Weights of a small transformer language model.
Size: 4 heads of 64, 7.47M parameters.
Architecture: LayerNorm before each block, biases, tied embeddings.
Training: a variant of Adam for these matrices, 209M tokens.
Each number is 128 + 24 x the weight over the matrix's rms, rounded and kept within 0 to 255. Layers, rows and columns count from 0. Numbers have three digits each.

# up: layer 4 MLP up, 1024x256, rms 0.0528, rows 291-390, columns 0-63
# down: layer 4 MLP down (transposed), 1024x256, rms 0.0497, rows 291-390, columns 0-63
up291:127128124119115120140159153144131145132160117135144103165104114137145155118120119120120104157183083101159091136137135134123144115086100108137143152161069106208125148144176132117110123121090111
down291:140110102110147147125104108136110112124092111130109096112132109122121121141118131098181139109109176127128122100133141102147122135154107129131137098124152145119162118105133149128118148137171129
up292:132115137123108130124121168136148149137127147121097122149163081153143132147122149083103137117113118113153085139167181174105125146161166083103158117133099116165138110112128107072141086155133158
down292:161157145116059105115137143117188135141176158137139136122136146141104170105135157119073112122148119146147087172158116127071155119161113148135119106100102138167151152106133146053135105083131141
up293:162155151141146078136137172119135134132134133133108153158118128127151179162137135085114137116127127176137101112153100115134149142108123124114151137126137129109136107128137107100148048104132145
down293:119107163166142101123097138113146111126147118137140132132149120089158169136134094107110153109131094112124125129132125123137123121082122120153134171114123118113163129096144112124116135124142123
up294:136135103085137137162162134119132139134188147106090136139070142152134136103110148131132154126140079132144121121134166154097137109106143136053130118128081123151122149116138128113175094115081134
down294:152126131099115148164102140141103125091144144160109151141109115143063137146205131125145108125116161145113157099130131074136080088130119164085155137152114145129132145095163158125165100114152078
up295:121093094145116128094137121178133137160117122129134145120196081143106110086154134119111081147131135147105120140136167135170146162095103124163157180110107121134124158090158099133090121139144131
down295:113170137131131149083136097090157133124136097129082127126124089114123120142130102128133145109135146144139110139130140090110120131178165137130096140173150152122107126166160167130146105168148133
up296:116102141126180108083137131137142138141121135137116122125138089139099081136133106142085074121127150148179106138144171168137087144109093110170153137088110142131146174120125127124127133141154101
down296:126191122119098138136139123130142090117169141158122127076145166119122148149082095099151158067136129163127137123167135126148142145142126134164109132139131132133089170130140152093152091114150143
up297:105130125117162149125176154097164186120129139115152145129140122120063131101148157135127135160135117141143090111127104157111128122137111105115135147130134122149110127137169145134166083089126117
down297:168140156127152163095124101102121121124112108136184134100128123118121159149120115094070117097126100146090100143095117118130099125129117061048171125156133124125093133120125113140133150138121100
up298:128148108120127132124152158132138120149146153142143120124108136125099155092099149102115099124136119110149113185153130139179142113102120127118108126166086154117139145061119102080100099144097141
down298:111093127143133140111140125149194132147150174124086115123093112125109148106145125118132109135170111127144127149139163124150161113103117117096110140118082134144116159099177126105156115089108151
up299:108130149121100093159180143114117114161168142111137117148098070125116094126116116135120140109126131181142118132152156159119127142113120127121139145140065116159174146100117145136130160094122133
down299:140130155150120145122121133140114132147126128152112106125153117157148098118167103126145104146124122125142140087123130118124122139133138160121121110108115105137100175132123096116125157143107100
up300:153159122111141105130122195125163136170135120101151150163133096096108158095145152061118118129137101141157107120167081128127169124128136087112128138134101148195121134111121129126133158097114208
down300:119085153130119127125143117138123140119108146167117169172107136115147164112158121167153103143136151149144097105126097148145137120112112113136123136134143149116128125161130106191116179156159109
up301:130139086105113138138164176097154118161138134138113153147146145121086187108166166114141157115148119165159095128182129119144132131135117105095128100140138176099184139071145112124158149099082131
down301:081143150115124127156103101126136135183127102135120139147135105097145148187150107079113110151150121108166146141141205125108137099096143126170117089115161087127133130066132117094142112121159151
up302:111114075155101134124132127134129121149138157116160160098142127122155105137097148142089142124121087198150115176154145111118135115129148152100148160092133110120129125151147113132193070116092134
down302:103120120129106124126117137117129097143112103154141143115159116129144117128124141144125136140136085144101077126132111127102164110112124104143196125129148088158093121079127158140127122136104144
up303:116160144090164130138151143115182106152133124163150139183149159111110124143127148113140104142132115126163109137144128114102165110156134151120112119152117134144153113154178139121129104096124144
down303:132130118177153140107156108103163120135145140159153136151116125145169163079109142109153178122126129135104155145121147137161149127120116092116158150118105105150127117111125158159129135143088092
up304:128144127092129121114136134128138151149142143144085149160139118124128106153104183115106150166132145150131129164131120122149163150139158104154171111112132136116137104124202111124130074044132189
down304:150098170142084081133072104120088142133104104125094137104087134140175120114112122097133107115158102115096119168127123127141152138163126117120149107103120093125117136132130152143126144103128144
up305:101136178076144140123122099131148138142144127110100096136182122086098126153151108163134125139153128135097085144089105118133126134118141096178182135117113141116176086091149126100130125078107145
down305:159102144189114111112116132127138141118109118156146093116146161128116144138155157129094117111100116115144127152110123119137124145110109085126109106119146067125137081133123166135127108176131144
up306:090115086097100117134157144144175135142148123099123130137142141120144139133113119120131158112139125157149140137138163124114159142150173111150142124157097116108135129082136115083129129108102132
down306:137116110129161159165156097114132146158144122126150123137100137109099122150164124118112137150116116103130141075130084143134116109133124123112110112120159124137133133148132139129157161121139121
up307:153102140135126111102096144168111139136163145087126104113142146125109119172103136150111100132128140153164103125116110128086104110075109104154106132107103123128158132121146081100103065141118134
down307:103128171116134133144129077116099129136101138102185130133124154129143112124158100101121111119138127127108153177099140166121125089102138174130123114125108128105128149137134159128107118124115093
up308:117119120096105121137168149123118130143144191154105161152117144137129139138091189102112156117139094117137100127145107161090117110121122098095147129095124132090150107118154142118164118111141169
down308:119133150102128119152162153170113139198097116106144123155147130117138134148149119108105131138151138118087108139114108110138130147146145124142126130089138128121113083097115105118117153131105175
up309:150181043072129107099120133131119147167152145138124165122151105112147081135110175132072067126128158144113132159145121127132147135099125096146123114097133115155160118113129135122144081135121177
down309:135152122132144133132153111170157106131206156128134120077107169123115142107131112172123143124123102108143104143155107163111138101166077156093104118176137101147105129134161128125154130126134081
up310:183155092165128080127124126158137151130158142123134108132145131118093107136121135118141135103146131129141134140160114139109109104118121101136108124114132098135126123136162148121137113081131176
down310:094120166120112147107123152137135123137125151168109128124131118124108121121154098159114140127101113136126142139106103144107147131146123169110136144124133140119116124153113099152141126136119121
up311:134118154115160157120151158107109149136138161116114120141118116120146122136144151122143112117151127115169108147099163164090144145148142126107089180136101136148134169137118173079146138114115101
down311:143122113093112165101118126156110110121203127155090108091106122127144151118102062115106155123119104103162126144147137115101142144116127092136140114126132067104066141125175095125154131168115152
up312:127145129113160078109161151158144146143139135114150115189109140146087107168081139072067077168111142110152110144110128147127150119091129145132168129131125155150141135091122104113174043099146142
down312:138104107115080115120100111117146164106146130102095100150138109162169134098079144113106108167141157105129162145149095132112167088152113146127139128149129152158193156072113131139087164122129171
up313:140105083159135110138102142139118155141161140108154123117145129113126119126113151136117119129140134141116132158157097106138148104117114105136124164137121101103131147119158170110118104142118146
down313:135090109143123130141129117144106134136131157140131136128152130120106089130137157151157150135115141138121117133125108121149105137134123163137126145081112134100162141129129173146115153167149122
up314:150140112104152102119120141158125136123139142135134114126103087127143093147117119131161130113181125123133149121129123139147121117079104121094156153093117107115151144115139128153124092111136148
down314:154131140155120152091105150133089114139129098154166106151164126118094160142123171146109095156137152125140127136107118123081160147125165089089155126112132122109116076131107104115117118108145188
up315:097110122122138153109149154135155102129111141150128118127119164119110116148127162116146139144149081158159134123115168119172157138120138142147109147139149137153155123104164120118160095110084147
down315:146147158150131119148110163143111145124135111112107109180095150155112154107179146121109095128093133092103120081126082149151111135132130152124126163166129139119132150141117126169121125159107101
up316:133134105134101096111153167126143133145167186143137171167111100082128140147128195100120118137166089120152101147163132128148146139112118079126109131150127111142137114139138087117132109106121161
down316:133103106130098134107098162100136127162134110158089151171120147144155126076102117116119136162125117146135134138104105102087173147111158145117183129107095127169133152179118068138144152113149169
up317:130141067123098098089141139117177107179125156069123120128100138129098173142129160100118142126133109152131146163127097130121132136145127118054096160141101118135125144089136137144157154108103115
down317:149108111111135138111126105192119136136155115114130111148119113125142142111119117157129126170140107136104147111138148127159136093139113185096114143100148137097104153137112134136140132110062118
up318:106127115152143127123158130135093104115165126153139101147126118134146158146145164121128147147114080143163117146164093104152142096102083083140175134149155119101115098134138110114173088082126134
down318:126132157091148098069127134136134109125130127126123136130139108125104102127143125152133121114121110107139163124115097092094118127128127133147122121098178145130124091106079122131123121151077152
up319:138160127122116121102177125127145097153174198123139147133119105113113132133136130115152102109124096144081110122120132166152121138129106104134113141114109146132142162138156136123130162084152143
down319:130111129170127132138130163113124110141149153124078118151126136140130133172168121113172090060156097170139121171126153125155127117122099165116127125142143099159171175147080101108100108124145136
up320:193143111068175115136168122122155165156146151168108110158123086091171133108123160140073060126156145139103093114084098160118108117080143099135108119127083136155138142138133096118118112076134121
down320:128101196155150148123128130196131096128123108179106166134117145134120166062126143157097121135166139072101121118100147132097135128168119135118102132136105147084095138115073150141157129114124147
up321:096149079103145145110126143085144137143161175095159133109124142123112156161088131148075097134112130108138055179126087099109089132135128071130140114142153135166130131065181119125117113127113119
down321:121120142154088108096101116148174122167151140142113122145095161096101105109187161108133107172186150196119159131093170097139132089147140114151077110139140112151103174149108108195155146124134116
up322:115177120136149134132122126163159116130124154131140091113175127142125132146126133100131092146129089135141115135108138116127121130094145097138152150129083131132116101107148125096117147124072145
down322:127129132123114151141129094144108106128108102136129150147156128129124138128108119141189173081127132103146108167112134104133121129100160136118151158130080146102116082124114140096152140160121132
up323:102092150097100039112155147162131157196138153128128156123149117139145096142113116135078131151088126166160124178131167126112117138139138135161167133105124093125145153107109145121151129100128126
down323:126135166114100134115132119109131149106096142141158134155147108175135173166173140086140150111138115113160128168121090117171093156094129158099094099152125121151159091104150094076135120126137088
up324:161151098118171136103132138109152150175145131134176115136194111126078138117116144135083083126119105162122054127158117159104179130114127083089154103166103139156126119125116081121113122150104150
down324:112185127125119162103139151123141126123170104106114129171122103119150102164115138182108086118164146140163126160150114096107158096066121152184125108121070157163114142118150087097095087136125143
up325:137173115122153157114151127130126119128143126135115134140124116128136131151140172124131135114148113136128135130151130104151107083115155135132147136147126110107126112113131109118137106094128145
down325:162122136108116116131088084133156137110133107158127103143125142172111127142186134113135148140141087144122157147104106108175130119118072145137098095094131160130132119129128132160154114128117102
up326:129082148143140117113130159183200142142124122103146107160107142095110116166141113100131138115180152111138116141105106128137122140085093148132130128154117124167150181124171104101122127069103096
down326:115112171083114112140074129120117094117119142202119144097182127137120091099151133106131145091140123181164138143184161152097156145152095136151086124137107130107115132114143168126100115104136158
up327:170133126118143126130140155165127136139152135128141126167154176132127148140137171099137108180124089102144086132142128104136159101137109132110079138140100174170141145118154153107129104109120131
down327:123118148127106082125131103150108113095130155149150062118129166159131126119158131114171138140130117102112114123079128152149094151102160124111117123151128131106140101141082160110134180171102133
up328:165110068143174144144100153206149136133122126116110107147119099117121111187117132109142128123154125115122131149166164097141136137102124139067121114144100100109172121061137069111149112151133132
down328:134092155123087132111090110083105103143105105144122157146125102122144100119137114139149133111129169126120105119119153125088134131094115125117101097126129114125132151158150133099114191137138127
up329:140153139114125061084132151148160140165119125130165095137174139093095124131111119113081060109160119130128112173137129151125176133053095133126159155093094167121153158106142082118131075069138129
down329:111104130165135117130133151113122088165153154117081142142142142092139115154145123118115098119156094139116109133100126105079132122142169130154086035147169141117114153153116136144175120096123163
up330:137140103106155109113147130159157091110134143090126076133125147107102151156101138108147134138143100133138113131138116143166176104145127120113133174094149137195159155123139094126105155093132146
down330:119115124169149104138107126127120110116060134159112084167135136109161122075128165132109108118185164121125124114114091144141162086170099142114125147124133154097100139096144119155148144133115129
up331:156145093114150137091149160113168122138149104102145077159122128097117132157119126117129111144168108124119122112146130126090113109125129118162144121127137139152142136118116116125152135122073111
down331:112138079117155089112134151162134155147140054165131108170117132116105168100136162067154129105134118121123109138106141094188098165100132123117129103117122096123130112090126105145173092123137128
up332:129160069112076124124109133104153148143173145128111155140147154137124109093118191115108126178148078127115115139136117170118141136124098130090165110098139158153164111143118112107151112144093141
down332:110079142139130098133108150130115107165109106135128128134100140149131149120141096154118116099149105142109149170097112153123132123117137171119113110103157107129124179127173079154097098122112135
up333:146156154152182121101136117182174151112123114109129113164132123137144141141146161148151076160137075172122120124141111112140109106131121160133099174139119119105120110094145080089124063081113118
down333:134148163112142114156090123143156152094063071150119109121131109162152138141097145106128141138092158130120141097118127159147123136147122179110133124145128122109139102111089142158141156144149110
up334:176123160139134099095129128117173111152134140145100150184138123086104172143163140078119149136159115149161146099158160127131155150108103119138115152164131128144122129152174144120124154071109189
down334:128136121109149125131103105127101108106115177150103075094122137091092086150116126165116118148133161161117092147131150109113150151143096110141143122191122123175129125072115144099101115147142102
up335:138140107142124108138137162117119125167164161115121146135129093092151130181111180134100165116170103146180105146149126149141120104114165123118114172149088153120127161148149120108118161134136142
down335:128161153117132140109130098161121087096103119129134108132140174137158114169106132131132095073086130120138109131182126133168130091156122099155123163123139104110116145158120112121133126153104140
up336:146098142138163093101129124164178150129136153152139137190136118113148117176110125100118095143168112163158109116133151119126119112106153135190138156105067134172150164137133111109117137103150113
down336:122154133184142149128125165151105113123123139119109118126119121117085142116134144143123147093133120119104103127175097130163113117066139201125123157104109163134162108093099151122104115149128110
up337:119132116137153083137124128127135126145151139147116147164184085136147105120154130106111135151121119149132134160161173115144133110118135122117121168107108137127158116117187098105153143116122161
down337:117141112124154108100092103102157144132109141129091116124119123112131120149163139101106120140108159163149118092154089124111111123147164136124131116107183134154144099107107163156133089170105140
up338:139158146091138124121129112187152135122123156127084146133183128104148119118144123134094149110114140165131078187121143111133138084143115084149180156076111168168149186108147100099128142112133139
down338:146127133135155085108099134129162154106105119099124117130125147118105125122145119159182133066169141127127141095129083146140156123118142119155170137166085116143111127134112152095112135153128155
up339:103127156121169083118141149148143175145135149119152103138182155146112106118174119150090073106166130115108109116126150141127123086088137139163093138103138148136127111110112125104146059162110138
down339:166145147149168118162143104125095080140125116120114107111119162162102117140111124130065130247185125164135103110126159084156068088121130208112121092110160169120158165136084129157147148097098075
up340:136122116118183093112128131127160172127139128133137167141123169123100145086130145111119079128126117153195059135144107157114147155105096114143174148104142183124162160130154117088143145096139148
down340:133128132109155132184130110116130136076115079117164109163147156156097130113120073106102138130093118145103146123091134102159060134145126100148160111127110156128127138072102125160101126160111081
up341:110122115132144124153128138111116125142126146113152088106108116117126134127094145139116066136127140146073117168087132111103110093124116111090114139114147117150136139132132137133116130138141102
down341:145130113117079137143050106138154127087120076129151126129162138116125132123117166106161122128168134131090122140139137117129127109111132135125114134163119169130131159140129116107160167125125121
up342:120161102085132153125128181124137151121152111063118101134131103167088139186177136137136145143132111130091124156108133131140108117112166130173121125079122119108145117082130103127127107087136121
down342:159115119108118139160122097102172118108128087123134080127137135094135139107117104138104155137137116101150134169099129148143090153131113143131134075161115150153143149183099116166135140122109112
up343:184095066134109094089117119148173173165141153093168132127159107123158108123153128164093107149171143106071153159120145138136149088102104137160064123109112148134151146111123116147120098121125120
down343:115085128158137132125177139159097158097136143128106073152135103076166152121094122163135104102154122144179073142115130127150108093114096107157109142137168145129138091162157110139131173113139155
up344:141134105106152131108175138153138175134119146099157084139102153114113156105098093127098097128119116149108119117125128137112165133108113081091142158149118113152139154050112087147143148128129102
down344:122134145168086154121121135137103138117131090123110142134099172110124124136150174158087111112121136077154124080132100112128142138124107128138115125135204125130107136137177135141097090098132154
up345:103138123128168132110106116109176131133166139110138144139186114154062111093113131137068128111129134175140099118148147143125153117093091133131127116114140176161161117128121127141138090114120136
down345:088158130145107173121098147118134136114118111100119132121132139139160147113137168138133115110120118149112113121159146053140132102133126142144109134182161119113147124158114150072109153152136118
up346:155140122175124119083144138179168123127077150177106115172081155102102149173121120079123113116151151159116123123127108136163172131115097123114148146121100117169153122085160135086116110128110169
down346:153141107124127146120130130113119120101141134153121122139116106117087111158100113121131119115097149095168163105170156080149119155156156111111137141136141073113135114156126169158131168154106117
up347:096110144141130140117126152157120169122137152106179122105134130146094142167151169129125100095110118139124140185117117120091104101134143110123190138097128119103138112144158110078134100117140136
down347:149110107110129119107110122110108126138118114126122129165132150122102129159126163111126129128168128151143115096126146113143177090122119170117112100105136128132132138158107154173158164127139106
up348:170161122145137152130136167143193106155109131133133120184089157068100153116149169050112120143123114094183128118146135113118136119134086124064068106161121115137132145099166097118168130109131126
down348:165126110123115117122077132164094143112112147126171134139142124104085116105129144147124131163160113124126149136158144123150111126098108156150154128191134116126112103130117119149153114137143100
up349:158075112133143115080135142166173144127122112118152125148117141131139133190090130104127130117128142149143114114140128116149172142117123084093182120157154130129147157102138097115136106103094143
down349:126099162154149147138147112118134125122148101126184120128148121167158132102164088144111075137124124149122099097128111133109136139108129100140155141096075100162142120109097143148121143127101158
up350:096156142082130075116126139116118162155180133140183127159165194137104131109109139094085137115145101134109111133140137135160147127103106103159113132118153152152144137108128087082201077132063110
down350:150101184081107101113145105141102110147118125197086134095124115126114150115127127095135102146164151095148117149129120126137126138099152152165102095118133142150111147152156160101148155098130085
up351:115124124106145139130141141115104166127172133131113136129111125120100164147107147124137091156125107118152134174120106116096137122169155155099150118131128136143112098113142169120111084135121110
down351:149130099121139112146137128112110122107139153138122147134126152146125164116120153146141134113155129170143128127129118168128132121096100131164127115100145149125158107141115122136142147151131136
up352:140155134146149129122114129146149159152141140163157137133141154100151115175146149115075090087153102141134110166110114142145150138103116096109134169139097140144115108152130107084133076100102118
down352:106140142118133167116170156156157168125142159124140203116104170071139059178159154123142090119158152147158122172105126109136155120092089140113119185117151156136165157106147102104123106098108124
up353:143131132151103078103175151172151140127124129105120079175097132115128150173157142092127145127130123089102121121113127169100086151093145099138073130142085101110112141120164096107135139088141146
down353:145124143133123131170115121137149130141081051125122137121140129146147117148095126081148133147158120151107137148119129145144115120127076124145164158118147154127153131122145149122085168128112175
up354:133125092092123119129130139103122097142146120120126145166122081131096087095132171116109146175146110122154093105151104177128127124112143080108151164127165162156123127119164127164144093085075170
down354:083117167111092129094138113171120122157140140150155123125121134076100139094169128122129151108102115119104122100105119133109077105156127114101136122144110133102141130117158128121131102132110113
up355:166188127110160132133143159149141153133103130107088142136131135130131130182115126129095110125118142169128145133113131153134133120168135135097150149133106139106128161136114118102179105090120117
down355:120144131127125168115080122148141138112109098155146166146122086151139136129126167110109109160100110112158188104111137182075112121121119146164122126101117153124120098067146134127143133123096144
up356:166129133120144115107129133126122126139117139119092100126142106093102130106139112142109127108138123209123121140135126153097201096126173136129115141128090141126117148118122148106118148120155147
down356:150110111099112141147124097105132125115110133128167122107175140144143158122104139121108127128120113122138091134154131139133159156146130108123116154132129104117155167112127136154137098149110143
up357:153185107103185128148136140169125120106135137127132116123151117160133128098147153130109081157124150097120098140148114123149088107099117104127142160117089178118120153131147090133115160113113113
down357:088122151132131131156158105134119125148153123093123098142121149097127118154146111134127156128102140146093090112172144141123106143109132118079176113117136124086153131135092162157093117139126094
up358:146112125131124128128126137137147137127146134088110149125138115141117123138129147081116121104163125123153150145202132125143126113128133088113097133146102122133139117097148110123128100119130188
down358:131101090146148115077134121134152075161141131149108113114122099117079167172129156107115146130141150149183121122156152106142148117134127071073119105172140146163141128095142090123150094105116145
up359:107089117130119119139207124108126115176136169128177132135117130133082132121090147066145138141125119113088121149159123134167158065115146130133160126108126143102133111100141123128158111125079130
down359:102152140141136115092124167125134109127122091127107142159088096126162108126082126156129110107098106128095121106128120082119115133141151153118129095146080129166143144119156115131145118156132104
up360:110144078121119129130171164144144135128142194118125164109127122152116140118119161121144137118124137109118094152122114116160145117143143136115135128126104109111153141072147104121129104108168113
down360:156097128101142153117119127140107165141100090164150075090116111131125138175153134148125117171139143095122158181112093121141116131139122146110145154101146125122140129107126161140100095113126154
up361:128161088127151164112152109139157185141153137123096122135116123118150118126145151136136137155175128115163100139128160146087134125124085136120122131151108146172108159140163134118109135121102135
down361:136095118116081168137125083119161104125129113085092141130116092100153126122109109125065187090144156051117103130185103086115099112133089103132154127113128133153132162083129151139109139098148130
up362:126174094187153129147143167164136133143105146125137159157092145114131144151127192136137121125156106122108105131124147123121127087151122132088156143108114146117136169104145141122146138145131134
down362:143123153103077105091140160120151142144156129165112159164145194101143134119116152079112159114131118134156132143132139121154152135114118121149112128106139108116119170125102153118138128139134133
up363:151152124132149104147155138155134131112128140116122117130087110102139141150131120132122134142138124151110145106149156139093130145135134123123119121148097094131108142126141101094144098131129105
down363:105171119123087141106123145115135125114147094122153120095141137139112143086134151128169127131118120112147137090156137120106089141105143138131114138147121117124149124107145120111154117148106158
up364:129123101138111134107111169121149134146166120139175123170117149108120127138123176058114097154143124127180099173177133126123156133117100065113100143144100160156133105126139094074154102122117125
down364:134143102130126112124143151128153132194148139168124126151097098098143126124100161121128088152156099145158086142118155106131129140128118080139148149097116170218082141141139137077129094113077135
up365:144148166108147038131139120154134158150113139113108136228165137080075135195160110122112165116126110118134101127108147146129090116089143159148135120121101148128154127177162125136162116141118172
down365:111104080131093187129141142107122121069119132136105128121104151147129089110112180110145126163153144127108120128136150139092166170123123147122106109143129127149074108137162123070166126107157094
up366:147128148147147090094167138164168090127129116105126131166136129116099172156131134143133127136151115146104156092174145107129131138094116143115130123133068102130130138122131102119144116136112088
down366:170134133097079149140118101144118108146122108144115119116090098144150146150119153147136134114111150116148164130143124123137157121140125169109085125117166159130103083148149169133147166155099128
up367:136151130121174107108103115168133145123117143144144117115135122120136138153131130123134109083108139120114104139125137106154146109114124096107130136136144139136127123112148116117096092105133137
down367:119139135093118123098121125135115153121076130116132088124123152145102153085156139136098122140107143139146164137143115126155137180125125145131101123129125120098113145108112153164161140117096115
up368:154128139079157145154164160134146179124117141147107137141161117075123114141157121119128142181126111115135128144121122122106119093101126092122150159130103110132122148095205111111095138102152144
down368:156137103145144151125115148111116129124123134122163126120065116148119098120154100134115131161131073105110142125091113205140116130151147115109142101127120131175140140095100101164146168118126122
up369:118147118099098121147121151087135132156139153133123130142129135106113137132101144102148156099093123134137125164152162137142120142131139097153119148151140123110126142138125143111127128103123154
down369:167117133119135141074121104159109126104108104147111113095126117165100147104113117126098134111147132139114113170150130117179145160117137117126113131150089089154120101167130104132114090163131110
up370:145133128102141105115168124121144151178137118143118182199129148055102145157155125123073127105126121118116146142117143148112129115119162116140144175095089138094137161147152087099122143147084137
down370:108143115122158114128118100147150126138144156116085099150141164103174124143118144113122117138146122178128129136085101135094147120157123157157088077145094103092137109161175109072156141176099137
up371:131116126171142103063117138171158136155152130133158111185120114114109160133132132133103126095107117087109105143134146115086104160101081076157110085131114111164111136150148095107126083121117138
down371:114164189066092113134133121159140154074092111146139088106107141169128111125182142108149128144119150134105150122136132104136135124161137163159117160105127137152144115131102157102154093124142102
up372:199124164113200154138130134145146190134115098149140136135144141092094127129140145098117114127116147120145157127139127127096130132158109118111120159123118149113148142072130101122127104131147101
down372:129104153104088107120100131112151157114113138143110140089137163131131129099115136103145129127136153125147152153086134119101121149120172141122120153099107138153099093116148125103130121174110140
up373:137165147128170159145138133110135137168153128126126098160098146077107159147064135115116110160120135152148133130153112123100129083113085090091129126094121131182150159099139139112161141122061125
down373:158128124120124080097118179080110114146160143102157118136118130112161142159116121116108155096138122130145129152139112103147132127129108143103124137135142106143106085132141102126122150115131128
up374:125161137134113105135142130121139130135142160150136148140138129148098121109085156124091064101136122135181081196146169122153174093115137157144119115117044135116150150134135101105094106133110131
down374:104108185154131131130142158108152137132145191135099167119122112151118131161104112132107113088160124187187093174132120129129158096090120119139164122143041134099157137108124115078047088144105077
up375:161116104146104117144133181112118118184125129102185124137169136129135137142121144116099101163182088116110154145167109155154193080122118083114121116110113124124126116126110111137141121123120100
down375:157122147099138123118140094133122134081153156184129140110126138137155112145155133155124132142107113137150125124122126134104135105129132122154123133117137110096132134166134120089143145139158118
up376:101174127090153137141103147091156179107159139107129092125180141115124099148104130152153133132145131123152085155127120143091111107121152110142116144125121160087159109110162102080112125120154161
down376:143169140116084103122132164145109083115161150126128120117135111125179136132108137104124101131132113124106109150123090131105172118092088113133131095152171139181077102122178177142156135091139082
up377:136112123143138108131131158118099093143159113148151118158139083105137134160179129153129134112161131169121145145163111137110120114133107074138154120098127114093103105108179112099126141145129149
down377:105105164152104115092103069111082130135109099114155137126147130127150144139140172094115134127105178107097160118137142109103101133146089123141130159169128131152111132130137188097089144168119129
up378:123172103170142148122154134121160173129189150108144106121103135083075160088110150115118129108160107145090096141138110146107150139118124076133119146155101116142143126096151125096113097137122123
down378:103154090124145121125208168180156127109148122099130166121110088132129135122087127148116131150145089172139100101110114103091146159146097105123178131120121085137161114119096167090132078121132103
up379:122084151154132127100141130140126140146123126110136086154192165122125124170135114130099073106139119110143126110117142173165152114138108150110135121149117156117150165131156091092114129143131156
down379:132107104128128136156092101115116180147151026133157144102140128125145156085151094131119109128131109157118175091106107116118122162165146077142128154108147125087104132117130126152127143126115144
up380:132117107155124126067133172126137128123124122134106147122126131122120100116104131129134117120162120168111126123176146121120148093143093092116140102109128134097136137111173141127157115125104119
down380:121139139164142131128123083170116114126113082140132106116143129109124135122112109114135135096120133123142161122147150124110118150134121130109120146162135115119088113131122131137143157111122115
up381:167162128138127123102145143164146142167151140144121144163147122110149138138118140128064133119168109164122114163125143123144149103134149116116096158118045080167129128130124100083162083091123110
down381:132160116151114104124132129103172124151149143122122168160162139091109124100092087132121129105106075160140117151117178091162115070135182172159115114102116122175171138115152151109108124181166129
up382:126167092157100109115148171132106129117122132165157156161108168194128130117154162142108133095126084098136129127127136132129173167092144126137117153130124121146137134129136110098141083134109155
down382:144116122136159105117089149110166104113174120115090131128130114102126165108124161143119116115108128162139110100129157126106118109157137124130131105113117133145136077114124130156112146167134130
up383:118110145117113100131142106177143151138136139102142146147150111137177076134115103153097113084155085141112106124134142128125117138103179104152132157123080118144133161134161108104110130104114138
down383:124126108104092142139149117147131135142132104132131163119143155106121123094092096125114104160123146169175121105151136142137117125087127125188103151099166157109087126128136108122097155131126116
up384:155176130146120168104140170119133102118119126158098087189105114118085119131161185092159085148167131110151116136163148096121134129127108109072150183136120147152159110109171136127146154075114142
down384:088171140115129190138138155117074127049151125157142093110113156138113135152198132120129117104135130132127127164149107083143112115150130152170105127138172072137132119124138127143111134121134096
up385:096138148106134147072148129107143181133119156140101133129151140119091132164112127134120147148133083102112079156096132164125123120111134140145171133085124142179140102119180133117183091110129099
down385:136146139160173143110063099140106129111111115119150125152150060099118159123123125117093125123107150148102112106147146115125124128102094150113087116174115119122118117148130118162131126155075102
up386:079148083127110130129161128113154124179181146099136136113164130144112130151118172150089104140112153128114097170147126135150174134139139170102149094128126139115137141126156127121093082144092143
down386:153112135112117132096118092152115162097126080153156107112126123117140121095182107085114118128127113131099133160131135138168115142137109113093098161117160103160142127106139118137132127165147137
up387:107119116120144106093169139170130173127133129140109095165138084144145121174126139139130117116126136184132135145113148141129106161103152117179113133120090116139149129101134087108122100077131142
down387:107149102119125194147121139121124134142151107117165136106163174099165099136167109110159117114136145115119143132115129118078113100141150122163177159168177156136133141113132127114172138115136178
up388:106161100112115099147194179124132163183154145120080135159126128136098137112111169096078120148146141095147092155137130159122143089115146137111149125117103197121124154096147150114127102063128172
down388:099170154112157137105106096133142115121126148150167117078120094102156129133192128132101105100117124122132112107097143101059142097085161116133195113145135079126112174120141135031177103150170138
up389:159162109103098090132158150107133121135154171130151153161169130115137122113138164093110153124116120118150111162158104143130114076139152100149133178124151119128136137157156106124148130099152141
down389:140166116120086130102097177135088104136112102162104135143077088155181140161101124132124125149136110162160113144131166119109087194131127108154149129144098120143142125113110133117135140120120119
up390:165165092054167099096161152145168192164115140081100136112146115143129120142104152071103149188117099122163124209111081134111132128124153133142141148122152115144139165088124100099152097087141126
down390:152107126123160148155194092093172155146126133114169092166168127175096140132102132138148135140124114138145148113148136161095123143153133104140153116079118146109098138214154124082096092127138121